Each number is 128 + 24 x the weight over its row's rms, rounded and kept within 0 to 255. Layers, rows and columns count from 0. The size above them is the row's rms in percent of the matrix's.

# layer 4 MLP gate, 512x128, rms 0.314, rows 317-334, columns 0-127
size [104 109  84 121  99  75  89  95  89  95  79 119  85  98  96 112 100 101]
[[123 117 111 126 144 139 145 162  89 117 119 113 120 117 137 149 126 137 173 132 172 125 144 129 122 123 147 157 168 106 175 101 144 117 159 122 140  89 105 185 134  84 106 108 126 105 122 123 101 129 147  98  97 172 135 147  80 126 119  87 145 128 165 150 105 103 154 159  96 160  94 122 139 126 145 101 134 100 123 134 139 155  88  98 130 117  92 134 149 108 103 167 135 142 154 129 127 128 113 154 124  85 150  85 128 129 144 159 134 137 145 121 141 107 199 165  88 124 131 107 146 159 139 136 111 131 174 120]
 [120  89 109 166 120  98 139 134 138 141 154 154 129 122 122 141 116 130  96 145 141 110 141 129 123 123 130 144 132  94 117  98 131 162  95 150 137 116 116 108 160 152 127 151 122 105  86  92 178  67 115 172 123 128 102 159 118 153  96 109  85 140 124 135 155 105  76 133 110 171 119 122  82 151 107 109 125 144 137 118 151  90 153 134  86 134 140 151  87 109 134  88 111 147 136  86 126 114 126 150 101 163 119 136 154 114 141 120 153 142 143  82 107 103 129 145 137 112 127 135 138 209 106 125 129 153 110 161]
 [ 99 117 133 133 130  88 119 158 125  78 150 155 161 135 164 106 105  97  69 139 160 130 149 131 113 166 127 102 128 122 133 133 174 115 170 112 168 114 153 125 139 105  92 105 118 182 107 107 134 150 105 159 108 160 108 134 144  82 117 132  92 114 103 141 180 102 120 179 148 128  93 119 133 123 112 143 131 137 125 124 141 158 159 118 140 152 103  95  91 158 117 133 105 153 129 113 168 139 163 134 149 133 141  84 146 119 153 141 128 123 138 147 137 143 119 164  66 144 117 159 145 136 115 115 123 154 110 128]
 [124 112 164 127 134 162 129 140 125 118 149 116  60 103 127 110 131  97 120 110 112  91 127 129 159 174 101 136 139 134 132 140 152 113 119 173 129 174 159 136 152 126 127 125 105  89 131 145 140 143 109 140  96 133 140 142 121 128 121 157 152 147 145  97 137 125 123 136 147  92 198 142 137 156 148 119 125 125 162 131 116 135 118 119 140  62  84 155  80  91 132 119 152 126 144 139 130 130 142 107  81 110 125 102 103  88 134 113 144 125 108 170  95  86 115 139 137 168 104 138 140  65 117 158 110 141 118  90]
 [147 128 159 101 161 151 129 120 146  96 159 106 127 152 104 139 155 136 108 113 164 137 126  95 150 123 150 107 104 142 171 123 145 148 125 102 124 144 146 132 120 134 172 142 141 135  74 123 126 100 112 128 134 132 106  68  99 122 116  86 135 137  73 169 156 123  86 132 142  99 116 134 152 105 142 142 137 112 112  93 118 118 155 105 156 130 178 135 131 106  51 144 122 135 144 129 115 106 134 147 148  69 100 108 124 108 125 129 125  83 117 113 141 130 136 109  87 151 142  95 117  84  85 132 153 129  96 109]
 [116 152 174 117 132 122  87  94 145 166 122 102 101 123 108 159 100 104 114 162 147 137  96 134 142 146 103 123 165 103 152 150 150 138 171 162 136 163 131 141  95 147 129 141 146 105 128 113 123  99 144 125 177 102 145 105 128 153 125 156 121  90 148 118 105 139 104 143 134  88 165 115 167 121 136 112 119 156 127 182 141 150 124 106 136 110 127 139 143 134 145 103 123  50 135 156 114 139 101  97 120  78 120 131 122 109 152 123 141 169 123 174  72  99 127 135 145 101 133 154 113 116 117 156  96 113 159 122]
 [127 140 107 161 138  98 136 152 111 121  99 149 100 140 125 127 143 162 130 147 183 124 120  88 100 145 134 145 123 115 121 102 129 125 105 101 122 153 108 148 123  91 119  75 164 145 111 175 163 133 153 133 128  99 125 138 144 127 129 152 118 103 141 108 117 148 135 176 140 144 124 154 100 163 121 174 118 146 137 109 156  96 119 154 120 124 101 154 114 157 126 112  99 130 174 119 106 146 172 103 142 147  98 114 128 117 148 141 148 125 163 155 141 156 117 121 129 193 153 154 177  72 116 142 149 103 141 188]
 [ 89 107  98 145 136 133 113 109 142 114 190 155 133 139 139 137 119 116 175 119 130 119  84 147 124 139 103 203 139 144 143 121 116 136 122 104 109  82 136 145 149 122 141 117 136 124 125  97 122 130 129 111 153 167  86 112 121 145 143 170 101 124 166 113 131 126 159 114 105 138 126 158 122 110 134 158  77 188 118  93  96 151 142 110 133 141 148 145 115 112 138 141 145 143  60  84 151 143 192 167 149 144 145 142 114 121 115 140 132 121 156 120 148 145 116  95 133 130 139 133 134 111 136  86 143 117  87 151]
 [129 150 162 155 118 140 186 135 123 139 105 122  92 175 143 139  84 147 178  89 115 154 132 127 113 112 138 131 111 135 126 121 130 131 126 160 103 115 161 151 123 114 143 119  90  85 168 129 131 108 138  78  96 124 126 150 142 140 162 126 116 162  99 138 101 140 128 133 107 158 158 117 117 115 126 104 137  85 114 150 170 166 168 142 108 111 171 142 127 169 138 154 143 114 156  89 132 120 148  99 112 111 136 171 101 133 109 130  88  88 119 102 163 136 122 151 125 131 152 175 170 100  89 123 118 128 130 109]
 [138 112 108 100 161 154 164 118  97 125 104 102 187 108 140 133  98 101 155 146 109  91 135 132 105 145  79  95 118 138  89 132 144  82 148 115 133 130 118 140 139 128 124 139 130  86 137 126 135 119 130 139 121 122 143 114 115 115 156 129 134  86 155  97 133 206 178 144 119 156 154 150 113 158 128 132 136 148 140 108 133 145 174 121  97  94 111 104 142 143 156 108 115  86  86 131 137 182 162 129 113 113 139  86 155 134 126 124 134 122 148 126  86 129 101 137 127 119 115 132 134 107 106 149  84  81 166 124]
 [ 95  83 115  73  92 157 117 165 103 195 161 134 113 102 131 133 106 161 154 138 145 138 109 114 126 108 149  96 108 127 156 136 118 138 112 138 111 119  99  85 137 143 107  99 118 111 123 147  58 115 125 119 121 124 142 166 150 113 155 137 127 101 106 112  81 120 149 125 124 156 130 157 152 103 104 102 123 146  98 121  69 139 125 125 117 132 183 111 119 143 102 124 108 112 164 140 121 108  84 115 125 133 137 109 168 154 134 143  99  98 102 143 130 131  89 124 144 114 167 117 151  99 113 125 140 150 133 173]
 [174  70  99 110 153 133  79 124 132  87 185 123 114 110 126 121 132 124 116 134 143 138 106  82 127 131 102 116 121 152 155 154 128 114  91 154 166 158 173 146 131 151 126 104  99 168 103 124 152 103 141  87  91 156 103 138 125 158 138 146 173 136 107 125 143 114 158  83 128 105 125 109 138 118 112 181 156 128 172 109 116 118  92 136 131 120 120 157 109  77 139  95 142 127 125 154 133 140  96 104 150 142 120 130 147  80 133 158 156 132 135 119 157 138 128 110 147 124 102 133 155  84 127 151 119 111 117 126]
 [112 132 123 121 119 141 104 125 178  56 155 160  66 139 154  94 126 127 106 100 156  99 122 123 109 128 152 141 137 144 136 119 197 120 123 128 112 130 132 149 116 107  97  89 124 110 121 138 142 107 105  77 121 190 116 126 122 110  98  97 165 151 143 126 112 146 123 131 131 106 100 128 132 156 135 139 151 159 149 124 161 170 175 144 154 136 128 138  99 128 131 112  95 150 132 144 181 125 137 117 133 145  99 147 154 139 128 120 114 117 118 114  98  78 167 132 130 180 124 156 145 120 101 103 153 107 112 111]
 [ 84 130 139 126 124 113 148 135 114 118 192 136 140 133 111 129 153 112 118  83 117 115 119 151 132 164 120 140 121 153 110 118 106 120 133 101 110 146 164 113 137 111  94 125 147 161 109  79 122 115 102 143 150 131 167 132 117 132 134 120 155 109 160 166 121  91 155  82 149 151 128 132 112  59 124 109 143 148 127 139 142 114 118 144  99 155 131  99 161 186 136 146 119 123 101 171 145 129 152 129 159 102 132 134 166 136 166  93 124 100  97 136 144 109 134 139 205 105 117 173 112 174 142 138 125 130 102 112]
 [124  81 105 137 131 114 149 131 126  89  96 104 119 119 181 160 147 155 143 118  95  92 147 143 181 158 107 126 177 104 134 140  97 163 146 171 173  59 108 113 120 140 158 150 165 117 119 143 179 131 145 107 132 119 119 129 130 124 110 135 142 118 121 171 101 103 162 104 151 109 128 133 120 126 134  93 124  74 188 144 135 159 161 102 128 125 141 144 110  88 119 107 151 108 136 154  91 140  96 107 127 109 119 115 161 116 166 133 131 130 129 145 130 117 111 130  95 123 115 109 129 120 106 119 150 156 125 131]
 [127 138 169 147 130 108 138  71  73 182 128  79 107 130 119 165 132 122 119 136 134 132 136 185 146 152  91 106 108 155  96 103 125 132 141 119 129 150 113 111  98 115 136 124 108 174 113 119 123 133 140 148 154 156 122 121  99 128  89 110 118 104 129 172 131 121 140 128 126 147 130 115 111 118 130 152 136  91 110 140 117 119 157 158 147 127 111 113 155 143 132 155 134 138 129 120 154 181 123 136 170  81  93  92 145 156 128 109 181 136 153 117 119 138 144  69 166 121 126 119 154 139 174 164  85 103 143 123]
 [121 119  95 129 127 148 120 130  85 101 108 172 135 125 152 169 127 142 160 119  99 109 109 188  63 156 136 178 111 151 159  76 108 116 161 101 142 147 151 125 129 116 134 115  95 107 125  98 128 130 135 105 102 134 126 125 122 137 123 132 125 137 167 139 135  90 108 127 125  88 115 143 132 133 118 111 106 124 166 150 157 157 137 161 162 148 114 107 147 143 144 128 128 161  91 141 151 125 116 173  99 148 137 174 107  87 103 128 105 148 106 138 145 118 131 104  98  98 101 108 131 125 124 131 130  73 191 140]
 [107 122 134 133 122 134 136 177  85 173 140 124  91 140  92 139 142 128 207 127 122 112  84 121 132 116 141 155 113 104  99 152 175 112 161 134 110  82 118 129 125 139 136 165 110 147 106  93 160 154 107 131 130 117 124 153 103 126 121 143 157 122 116 126 143  50 110 112 141 148  95 133 113 115  83 102 118 103 153 160 109 143 171 112 125 136 129 111 114 110 100  79 162 153 103 122 111 118 143  87 127 131 148 123 166 141 138 140  99 148 138 116 115  99 152 113 120 131 137 151 113 178 122 113 151 133 163 105]]
# layer 4 MLP up, 512x128, rms 0.299, rows 317-334, columns 0-127
size [ 99 116  83 113  90  81  95 111  90  92  87 114  89 104  99 114 102 100]
[[117 123 119 131 152 137 123 140 115 117  94 122 103 156  97 134 119 133 158 136 165 122 165 102 121 124 150 137 161 124 145  97 153 123 145 107  99  97 124 184  89  67 104 103 102 128 112 123 155 146 145 135 101 154 137 125  84 130 125 124 127 155 119 118 115 142 142 149 111 159  80 158 158 111 105  98 139 116 120  93 150 115 126 121 157 152 143 130 167 142 113 159 133 174 179 131 161 121 174 129  96 117  92 108 115 138 118 158 125 148 147 138 142  89 162 179 100 131 149  93 129  98 124 134 100 157 156  78]
 [106 138 104 156 150 117 159  84 123 112 143 145 134 126 127 165  98  96 154 126 155  41 122 152 125 121 135 105 144 120 130 118 124 188 104 121 151 138 136  83 126  88 165 127 136 112 174 140 128 116 112  98 139 134 127 188 133 116 116 130 142 137 174 145 152 153  95 133 102 127 119 155 111 123 122  97 112 144  96 123 141 191 140 128 137 144 137 126  81 149 161 134 150 139 135 120 139 115 127 166 178 166 120 132 100 109 106 144 124 187  87 129 115 139 151 152 138 101 150 125 101 123 134 127 122 110 112 142]
 [143 110 155 129 118 119 109 156 124  88 134 129 153 148 124  91  81 126 127  84 109 118 139 126 100 116  98 150 126  69  93 143 145 120 109 181 168 148 112 128 147 119  79 137 129  84 155 126 115 109 147  78 118 136 124  85 137 104 135 121 168 121 135 113 121 107 130 126 128 112 117 115 142 167 134  85  97 124 135  99 138 139 152 170 173  96 144 142 149 135 114 117 155 109 152 114  94 127 148  98 143 134 111 139  88 148 128  76 152  99 126 163 142 110 126 122 158 186 160  94 138 153  97 145 128 104 120 143]
 [110 151 159 127  99 145 110 141 127 156 134 112 117 137 121 165  97 136 139 185 136 142 115 131 101 157 107 103  90 171 122 140 111 120 132 152 130 118 120 129 141  86 141 112 141 124 141 126 132  91 131 142 155 138 130  84 186 142 138 142 170  78 138  99 142 169 113 139 144 114 125 123 121 153 158 144 162 149  96 122 134 101 132 108 130 109 127 104 129 143 124 111 134  79 153  91 147 126 141 121 154 181 137  85 171  77 144 122 164 155  87  86 132 133 100 137 127  85 162  81 121 133 145 155 129 144 110 162]
 [132  84 104 109 147  69 136  85 103 109 153 122  96 111  75 155 159 103 124 139 101 110  99 112 116  89 108  74 102 148 142 109 153 143 126 157 113 125 136 196 143 124 140 153 112 113 153 123 159 155  82 102 146 155 127  79 104 108 104 122 114 105 146 148 118 114  88 136  82  89 149 115 142 140 123 110 119 116 158 122 132 126  92 143 138 161 135 133 124 131 143 118 152 148  88 130  99 134 126 120 131 120 159 145 138  96 124  96 109 131 127 153  87 108 134 142 120 130 108 169 138 157 146  96 104  96 146 150]
 [136 169 177 154 160 135 101 107 138 167 165 113 107  90 191 138 159 139  93 183 137 156 120 144 114 154 158 125 140 124 159 168 118 126 142 153 125 123 141 123 104 148 107 136 147 132 144 122 139 108 122 151 174 159 142 124 137 110 139 133 132  80 158 126 135 134 122 143 169  83 153 100 139 114 125 126 152 137 130 167 113 146 129 123  92 118 140 148 132 127 142 112 106  75 121 139 111 157 127 149 121 131 154 133 113 115 153 132 134 183 135 163  55 128 155 149 148 116 112 187 147 131 106 116 121 121 160 122]
 [149 147 117 134 154 129 161 134 111 131 143 132 150  92 134 157 151 132 112 121  75 130 121  71 146 131 119  91 127 156 161 127 114 100 113 132 147 118 126 120 137 153 131 150  93 158 126 153  82 116 156 172 171 151 121 163 138 108 165 120  77 116 126 166 141 124 137 110 136 117 126 142 126 144 120 124  89 129 143 126  99 137 103 106 132  66 142 145 138 113  93 100  97 131 119 125 108 114 125 169 139 114 136 133 135 184  94 170 167 162 123 181 148 159 133 162  93 173  92 114 118 143 136  95 116 123  99 129]
 [108 106  65 159 146 128 127 155 109 137 149 132 103 148 136 153 100 141  90 148 103 129 109 128  93  93 124 128 130 108 153 105 157 123 131 151 159 136 125 139 104 105 151 157 116 128 162 115  87 103 117 126  80 152 120  96  73  92 147 120 140 170 103 157 119  98 150 162 155  97 140 163 112 138 148 166  92 105 126 102 143 109 106  96 153 165 128 153 125  97 109 105 121 149 180 128 109 161 140 153 102 166  97 135 143 105 121  96 152 116 133 117 114 109 139 114 155 144 170 100 105 135 127  93 144 146 113 143]
 [154 126 129 105 107 129 110 131 162 117  88 116 132 141  97 123 135 110 101 167 138 114 130 129 108 127 161 130 144  90 166 112 129 130 124 123 130 143  97 125 137 138 100 126 177 133  90 128 163 148 113 164 153 100 153 101 108 122 131 125 178 135 159 104 180 120  89 132 135  86  88 147 154 119 134 172 116 165 114 149 102 175  65  97 166 151 126  87 116 130 130 113 108 151 117 150 151 146 117 171 148 148 125  85 156 116 135 161 141 139 147 136 103 156 120 136 133  92 135  99 128 146 148 123 153 136 100 180]
 [128 151 116 129 105 142 123 113 136 128 172 158  81 191 141 116 169 119 118 135 135 149 100 115 135  99 146 127 139 134 129 138 112 143 162 126 118 135 118 130  96 155 129  95 139 163 145 133 104 129 152 120 112 137 154  55 116 168 119 154 120 110  93 156 134  99 154  82 144  79  92 131 150 150 126 156 127 138 141 139 120 134 119 144 146 126 116 107 113 171 100 132 120 122 158 124 121 110 110 149 191 128 148 117 135 106 141  95 110  87 144 139 185 149 183 104 144 148 134 115 160 109 124 105 145 150  71 135]
 [134 143 130 105 133 182 117 119  90 143 113 121 172 170 119 101 116 142 141 161 150 102 141  92 144 145 138 103 122 168 132 112 108 135 132 185  93 160 119 124 142 158 130 114 139  97 135 104 115 139 125 151 104  64 145 144 118 118  62 137 124 120 124  88 114 103 115 103 149 136 114 134 151  97  86 145 130 143 136 135 130 143 107 115 151 134 139  87 100 158 118  97  80 172 113 147 160  77 162 116 107 139 173 100 153 129 127 128  99 105 119 126 130 107 106 119  96 103 109 128 137 157 124 159 130 139 168 104]
 [ 79  72 135 121 112 144 132 126 113 110 119 143  91 120  79 146 152 118 125 154 134 115  94 161 132 136  84  76 100 124  96 109  65 139 131 114  98 147 115 129 107 152 127 103 158 128 152 124 167 137 157  85 143 157 159 149 138 153 137 142 120 149 121 143 138 103 125 129 138 144 135  91 138 165  92 141 123 161  85  95 134 111  98 132 141 111 124 173 105 117 115 133 102 134 102 174 114 116 154 103 108 142  94 155 110 145 167 133 107 142 154 123 141 121  80 115 161 130 122 151 142 158 142 122  95 123 166  88]
 [124  82 115 125 162 129 137 146 168  77 146 119  93 143 130 108 131 116 134 148 176 113 183 131 155 112 139 118 143 141 100 113 171 105 108 112  86 142 135 165 127 128 130 109 117 124 160 134 145  94 124  95  77 138 145 124 120  73 111 114 151 152 139 130 120 109 173 145 134  94 147 144 129 120 130  88 155 125 154  87 165 126 132 155 148 153 121 134 116 104 164 164 131 162 141 132 125 138 131 147 172 164  86 127 157 116 143 120 153 123 149 128  82  86 127 148 122 161 172 146 126 105 108 141 141 159  92 117]
 [ 98 105 155 135 134 112 123 109 116 107 164  99  86 147 160 110 131  86 115 130 133 101 159 134 140 170 132 125 143 170 147 144 140 124 115 137 164 116 130 128 119 132  73 112 126 143  80  74  93 137 137 142 113 120 154  75  96 134 114 144  86 128 114 150 164 106 153 129 116 116 143 168 107 114 123 135 134 112 135 153 133 112 162 124 109 145 117 108 108 111 144 129 101  99  95 155 101  90 120 135 107 162 143 159 151 145 129  59 107 101 146 134 129 184 145 130 121 145 139 119 116 108 104 114 111  99 123  61]
 [127 113 101 108 103 121 108 141 125 120 188 120 159 125 118 119  98 132 111 104 149 144 124 136 101 146 121 144 105 137 105 150 151 146 127 131 104 146 148  75 189 134 156 137 126 122  64 156  89 115 117  92 157 120 111 149 142 139 115 114 149 115 125 125 110 137 119 120 127 150 172 147 113 116 102 175 167 170 136 126 114 120 141 204 164 118 120 149 135 173 127 172 139 149 118 147 136 144 163 155 105 115 147 131  73 159 121  93 114 108 153 130 138 123 114 165 141 138 136 110 140 104 122 127 165 140 162  92]
 [185 126 140  91 140 101 153 153 144 153 126  60 124 139 110 140 142  93 136 101 127 141 123 165 163 141 134 139 170 148 123 117 149  80 128 178 107 122 141 169 114 151  99 130 116 135 149  91 102 138 143 135 119 142 150 138 105  95 128 101 109 122 111 166 121  99 154 127 168 139 121 128 123 120  96 142 103  99 113 125 142 106 143 122 111 165 105 112  74 128 111 134 159 157 120 143 111 155  92 119  98 106  97 113 140 156 132  71 159 128 128 117  87 124 159 125 135  93 141 146 143 168 112 134 115 173 164 118]
 [123 151 127 111 156 109 126 162  97 131  89 116 108 114 143 126 133 114 133  94 152 163 150 138  64 145 137 110 131 134 135 135  84 113 127 135 115 120 104 138 142 117 132 112 130 106  93  99  85 150 106  93 129 102 102 122 140 143 110 143 138 124 154 153 132  82 138  85 150  64 164  82 173 139 153 132 132 120 150 150 114 170 130 167 167 147 121 102  97 127 129 126 153 116 134 123 103 153 133 157 100 134 142 143 129 146 109 107 164 161 133 149 113 122  94 102 165  78 138  97 102 142 148  78  97 100 134 158]
 [116 122 145  90 125 115 100 145 156 129 105  94 105 141 132 110 144 139  97 112 170 103 141 119 125 115 123 130 140 140 117 123 151 142  97 127 119 164 153 163 174 116 156 148 143 130 113 122 120 103 143  95  94 126 137 166 183 139 142 116 120 129 105 136 116 196 146 110 170 148 104 101 169 107 175 168 164 131 143 150 109 153 158 156 156 138 104 107 152  74 120 148 137 123 139 139 126 126 148 116  86 159 146 121  79 100 128  98 133  97 126 151 118 135 100 134  94 138 134  96 135  81 128  91 124 134 169  95]]
# layer 4 MLP down (transposed), 512x128, rms 0.278, rows 317-334, columns 0-127
size [102 116  91 104 101  83 102 110  91  97  90 105  98 103 102 109 105 103]
[[134  99 131 173 118 141 169 123 132 121 159 159 165  94 158 116 112 151 144 137 163 130 100 139 130 101 186 130 141 165 172 127 134 137 140 143 121 155 160 120 130 132  90  96 130 118 119 160 165 155 145 125 121 119 143 180 150  94 132 106 114 121 149 201 142 116  80 142 106 126 113 107 130 140 131  76 146 113 165 136 140 182 138 103 111 102 128 124 121 119 155 137 114 137 129 123 109 131 146  79 143 112 121 121 174 102 136 144  96 130 123 154 157 123 189 143 113 116 161 165 115 110 143 147 113 124 143 111]
 [100 139 125 142 130 102 141 113 155  97  98 110 132 147 128 156 127 119 140 133 117 111 147 192 156 124 133 126 156 123 138 109 193 113 151  99 141 101 106 145 151 151 128 147 114 135 112 157 130 140  98 155  89 155 132 141 126 130 131 141 175 130 130 136 154 156  91 114 134 151 149 115 104 130 110  95 127 123 167 102 137 161 141 159 110 128 164 136 134  99 108 140 136 127 123  63 167 113  99 129  97 131  93 111 118 128 153 166 152 108 151 116 172 118 150  83  95 162  93 109 148 167 159 140  60 135 131 151]
 [118 107 130 161 138 145  76 137 111 134 119  92  52 108 143 125 146 138 155 110  82  85 168 141  99 110 140 131 122 134  88 157  91 143 137 159 110 105 105 136 156 139 127 155 110 113 111 161  91 109 115 116 123 136 107 125 152 131 125 131 141  99 118 148 136 138 161 126  76 121 169 141 123 110 111 119 113 111 120 121  60 109 116 102 149 131 123 134 165 118 108 165 103 103 101 123 125 133 115 193 109 123 143 169  91 158 130 139 158 107 110 152 107  95 128 132 134 156 148  98 145 131 107 130 123 137 115  78]
 [128 108 124 144  96 139 150 146 118 152 136 117 110 167 154 126 142 144 125 127 162 134 147  83 117 136 138 150 132 162 105 142 135 136 109 100  94 127 150  72 114 156 120 115 192 121 142 111  92 149 170 143 112 127 171 154 113 148 174 116 183 100 145 138 122 118 124 130 140  72 114 131 116 120 143 137 111 144  98 162 115 169 184 139 157 119 137 107 125 155 107 102 135  94 131 135 107 107 121  95 121 170 117 116  85 149 172 106 136 117 118 175 100 118 110 151 145 125 173 157 137 110 144 133 158 139  95 117]
 [139 110 105 105 106 112  84 115 149 111 101 131 212 136 134 121  77 125 125 144 141 144  93 143 164 102 139 140 119 106 137 113 135 134 127 117 138 108 110  63 121 116 151 174 133 104 111 124  99 177  74 147 147 135 169 163 124 180 140 166 141 117 131 110 139 110 114  79 130 124 154 137 119 111 166 130  90 144 121 105 122 131 101 115 105 107 130 170  94 126 145 136 136 139 133 117 136 143  86 152 120 156 149 131 122 141 138 146 160 152 143 165 152 109 142 144 188 124 118 109 164 131 130 136 126 118  97 128]
 [129  96 120 135 120 149 105 124 121 161 130 119 131 156 131 117 115 117 118 151 116 125 135 117  90 121 144 104 109 139 163 136 145 110 159 124 106 156 103 135  86  99 130 149 136 140 126 154 147 122 184 132 105 137  90 104 160 145 151 119 136 112 117 110  89 139 106 139 127  79  85 140 171 113  99 149 112 165 149 128 105 115  91 113 130  59  99 143 153 126 140 113 161 136 103 156 139 147 146 103 115 159 116 119  95 175 141 145  95 109 129 136 122 183 106 152 121 108 176 126 144 160  85 184 113 178 122 130]
 [123 154 133 129 150 129 149 122 147 119 121 114 121 135 147  78  87 170 139 141 148 111 106 160 161 124 143 151 185 121 116 170 148 177 104 108 144 116 155 113 149 126 130  91 108  89 175 144  75 151 136 141 112  60 111 133 145 161 128 124 115 114 154 110 103 113 140 164 140 127 148 125 154 151 138 113 130 112 178 168 116  83 148 136 143 140  96 106 168 116 129 103 155 161 141 138 149 146 159  86 113 159 159 111 127 151 130  97 144 143 140  80 103 114 119  97 146 121 117 131 141 137 130 141 157 108 150 117]
 [136 169 122 119  71 107 144 143 141  92 105  95 116 130  83 121 154 113 100 128 150 115  89 152 110 154 168  95 104 164 113 133 121 148 145 175 111 120 123 108  85 135 108 118 154 139 119 121 164 136 123 102 158 152 146 154 120 148 133  82  80 125 152 115 101 121 147 130  99 155  99 150 116 133 125 132  82 164 123 124  98 171 160 105 140 164 148 124 195 131 136 145 107  99  77 134  97 107 149 133 126  83 131 136 131 120 103 170 117 156 121 150 102 125 117 118 117 138 106 123 110 136  91 145 140 113 117 114]
 [109 132 124 116 154 116 124 153 109  98 138 104 138 132 189 124 141 156  66 148  84 120  81 131 108 162 134 146 100 111 168 129 113 130 129 122 139 157 153 116 138 139 153 165 199 124 106 115 142 169 154 139  84 112 167 127 138 107 127 123 206 112 129 136 135 142 118 131 124 109 106 147 131 154 105 140 136 191 169 116  99  87 134 121 143 128 111 102 122 127 157 119 127 150 126 158 117 145  99 152 129 120 131  89 120 113 163  92 134 150 134 111 110 174 135 122 121 111 110 146 138 139 169 136 114 132 145 154]
 [113 141 145 130 114 107 112 148 112 123 117 137 120 106 118 145  66 169 112 161 154 116 117 123 130 200 114 114 135 134 155  81 134  96 169 117 160 101 105 145 129 122 144 160 113 122 121 102 147  93 117 198 139 116  39 110 141 110 116 122 139 116 118 142 118 123 107 135 109 122 114  99 104 147 154 145 127 138  96 108 113 100 100 124 134 149 117  99 141 120 133 146 122  91 121 114  98 122 121 135 125  89 108 127 119 137 120 131 142 149 113  71 120  78 103 152 134 116  93  88 115  97  74 129 140 110 140 141]
 [119 163 117 126 134 110  85 102 145 113  83 108 140 128 139 128  88 155 117 154 164  91 171  89 121  99 127 104 132 138 138 148 126  85 115 135  98 160  86 129 161 108 137 180 159 125 110 136 113 111 143 145 110  83 137 156 118 107 119 140  87 126 115 139 127 127 113 119 147 150 134 148 155  96 152 133 152 125 114 154 106 177  79 130  83 120 100 100 125 178 112 143 136 117 127 130 174  78 151 138 143 107 130 120  95 133  92 100 139  92 102 120  94 116 102 127  99 124 117 145 164 160 121 158 124 142 109 147]
 [112 115 133 150 119 125 152 135 142 135 109 146 125  90 121 133  80 128  95 114 119 130 171 174 154 137 147 119 130 130 141 122 148 105 109 136 110 163 121 154 139  76 152 148 163  99 116 145 170 138 112 160 153 131 134  95 166 120  80 137 135 129 146  96 125 153 152 193  89 171  69 119 106 141 133 142 150  90 134 134 112 150 128  87 130 124  76 118 151 114 132 120 122 155 116  98 133  96 128 135 140 116 152 124 107 119 107 124 136  84 131 102 115  94 108 110 153 163  91  65 127 106 151 160 138 144 131 124]
 [123 172 148 117 116  99 105 131 117 145  83 127 135  47  80 160 132 122 121 116 163 131 138 179 124 141 176 164 162 115 140 137 146 138 165 143 131  99 116 100 118  81 117 136 146 111  80 152 122 101 112 131 133 174 188 154 122 144 124 101 121 135 149 144  95 141  88 145  96 125 123 144 140 201 122 118 144 143  99 144 130 155 140 108 100 124 157 126  95 118 136 126 136 155  92 126 113 127 129 146  99 106 138 126 135 135 126 131 125 120  97 121 131 133 166 132 137 109 128 130 121 135 137 126 199 111 136 138]
 [127 153 146 102  80 119 115 128 130 130 128 124 132 120 183 114 142  98 146 123 179 133 174 137 130  97  72 103 140 181 120 131 150 108 173 103 166 132 129 110  91 167 121 117 116 146 113 106 107 176  92 132 143 128 136 161 131 126 128 135 133 143 125 131 127 132 153 100 146 100 143 129 101  75 125 125 112 132 171 130 104 166 142 143 159 161 171 151 157 148 112 162 139 170 154 126 140 131 124 125 141  92  78 133 132 102 151 121 122 113 122 109 132 146 126 140 141  72 140 121  98 138 126 161  91 171 156 148]
 [113 119  97 122 167 162 154 135 133 142 141 113 119 106 161 125 118 101  65 136 123 158  73 150  92 111 140 124 107 141 132 120 170 104 138  96 134 186 205 155 171 140 116 124 113 146 126 112  82 133 136 173 125 125 125 155 144 127 131 136 150 120 125 124 145 199 144 143 131 166 135  88  92 149 119 134 145 147 117 142 125 142 128 150 137 112 139 145 139 138 158 154 121 124 139  95 104 129 156 121 139 119 130 123  97 126 127 120 179  97 151 131 117 151 157 140 169 102 139 133 113 116 162 154  75 143 129 110]
 [ 97 154 194 157 105 158 150 147 138 117 103 134 116 133 100 110 143 117 141 151 163 162 145 131 161 143 106 131 153 143  99 146 156 189 176 155 132 116 174  97 104 137 117 119  97 134 144 146 153 186 136 145 113 151 127 133 137  99 127 113 117 156 146 157 116  85 111 155 129 112  91  69 113 144 132 117 171 152 153 158 116 143 133 160 129 150 152 116 161 151 153 130 124 124 141 123 104 124 117  99 133 114 130 126 144 135 140 148 143 147 169 103 149 132 136 111 118 123 136 164 165  98 154 149 102 189 135 116]
 [110 180 110 144 108 117 135 110 119 175 108 126 105 109 151 155 118 175 165 121 108 154 137 138 126 148 101 115 131 136  69  92 144 126 201  87 138 119 168 178 127 130 158 128 131 151 132 141  77 168 129 117 145 113 119  98 141 161 134 130 145 128 152 136  98 117 121 137 115 146 110 138 103 168 122 112 119 141 142 176 108 136 137 121 164 164  91 111 117 142 144  94 104 124 128 110 121 136 150 145 112 134 161 188 124 129 177 120 132 151 132 130 104 144 129  89 129  96 128  92 125 122 135 132 138  85 104 157]
 [121 123 136 123 104 145 117 103 101 147 149 153 149 108 127 107  66 115 134  81  96 145 153 148 101  88 151 124  74 146 135 179 125 108 145 160 143 172 122 128 118 123 132 126 158 157 121  93 174 151 130 135 140 171 189 180 122 126 123  98 155 107 126 125 129 145 104 155 135 120  80 116 149 135 142 162 111 166 140 116 133 114 127 162 109  97 129 138 183 122  90  90 135 157 141 131 132 178 140 129 144 141 157 114 102 107 127 153  85 135 141 131 114  96 134 132 116 130 124  93 128 135 109 160 148 135 147 142]]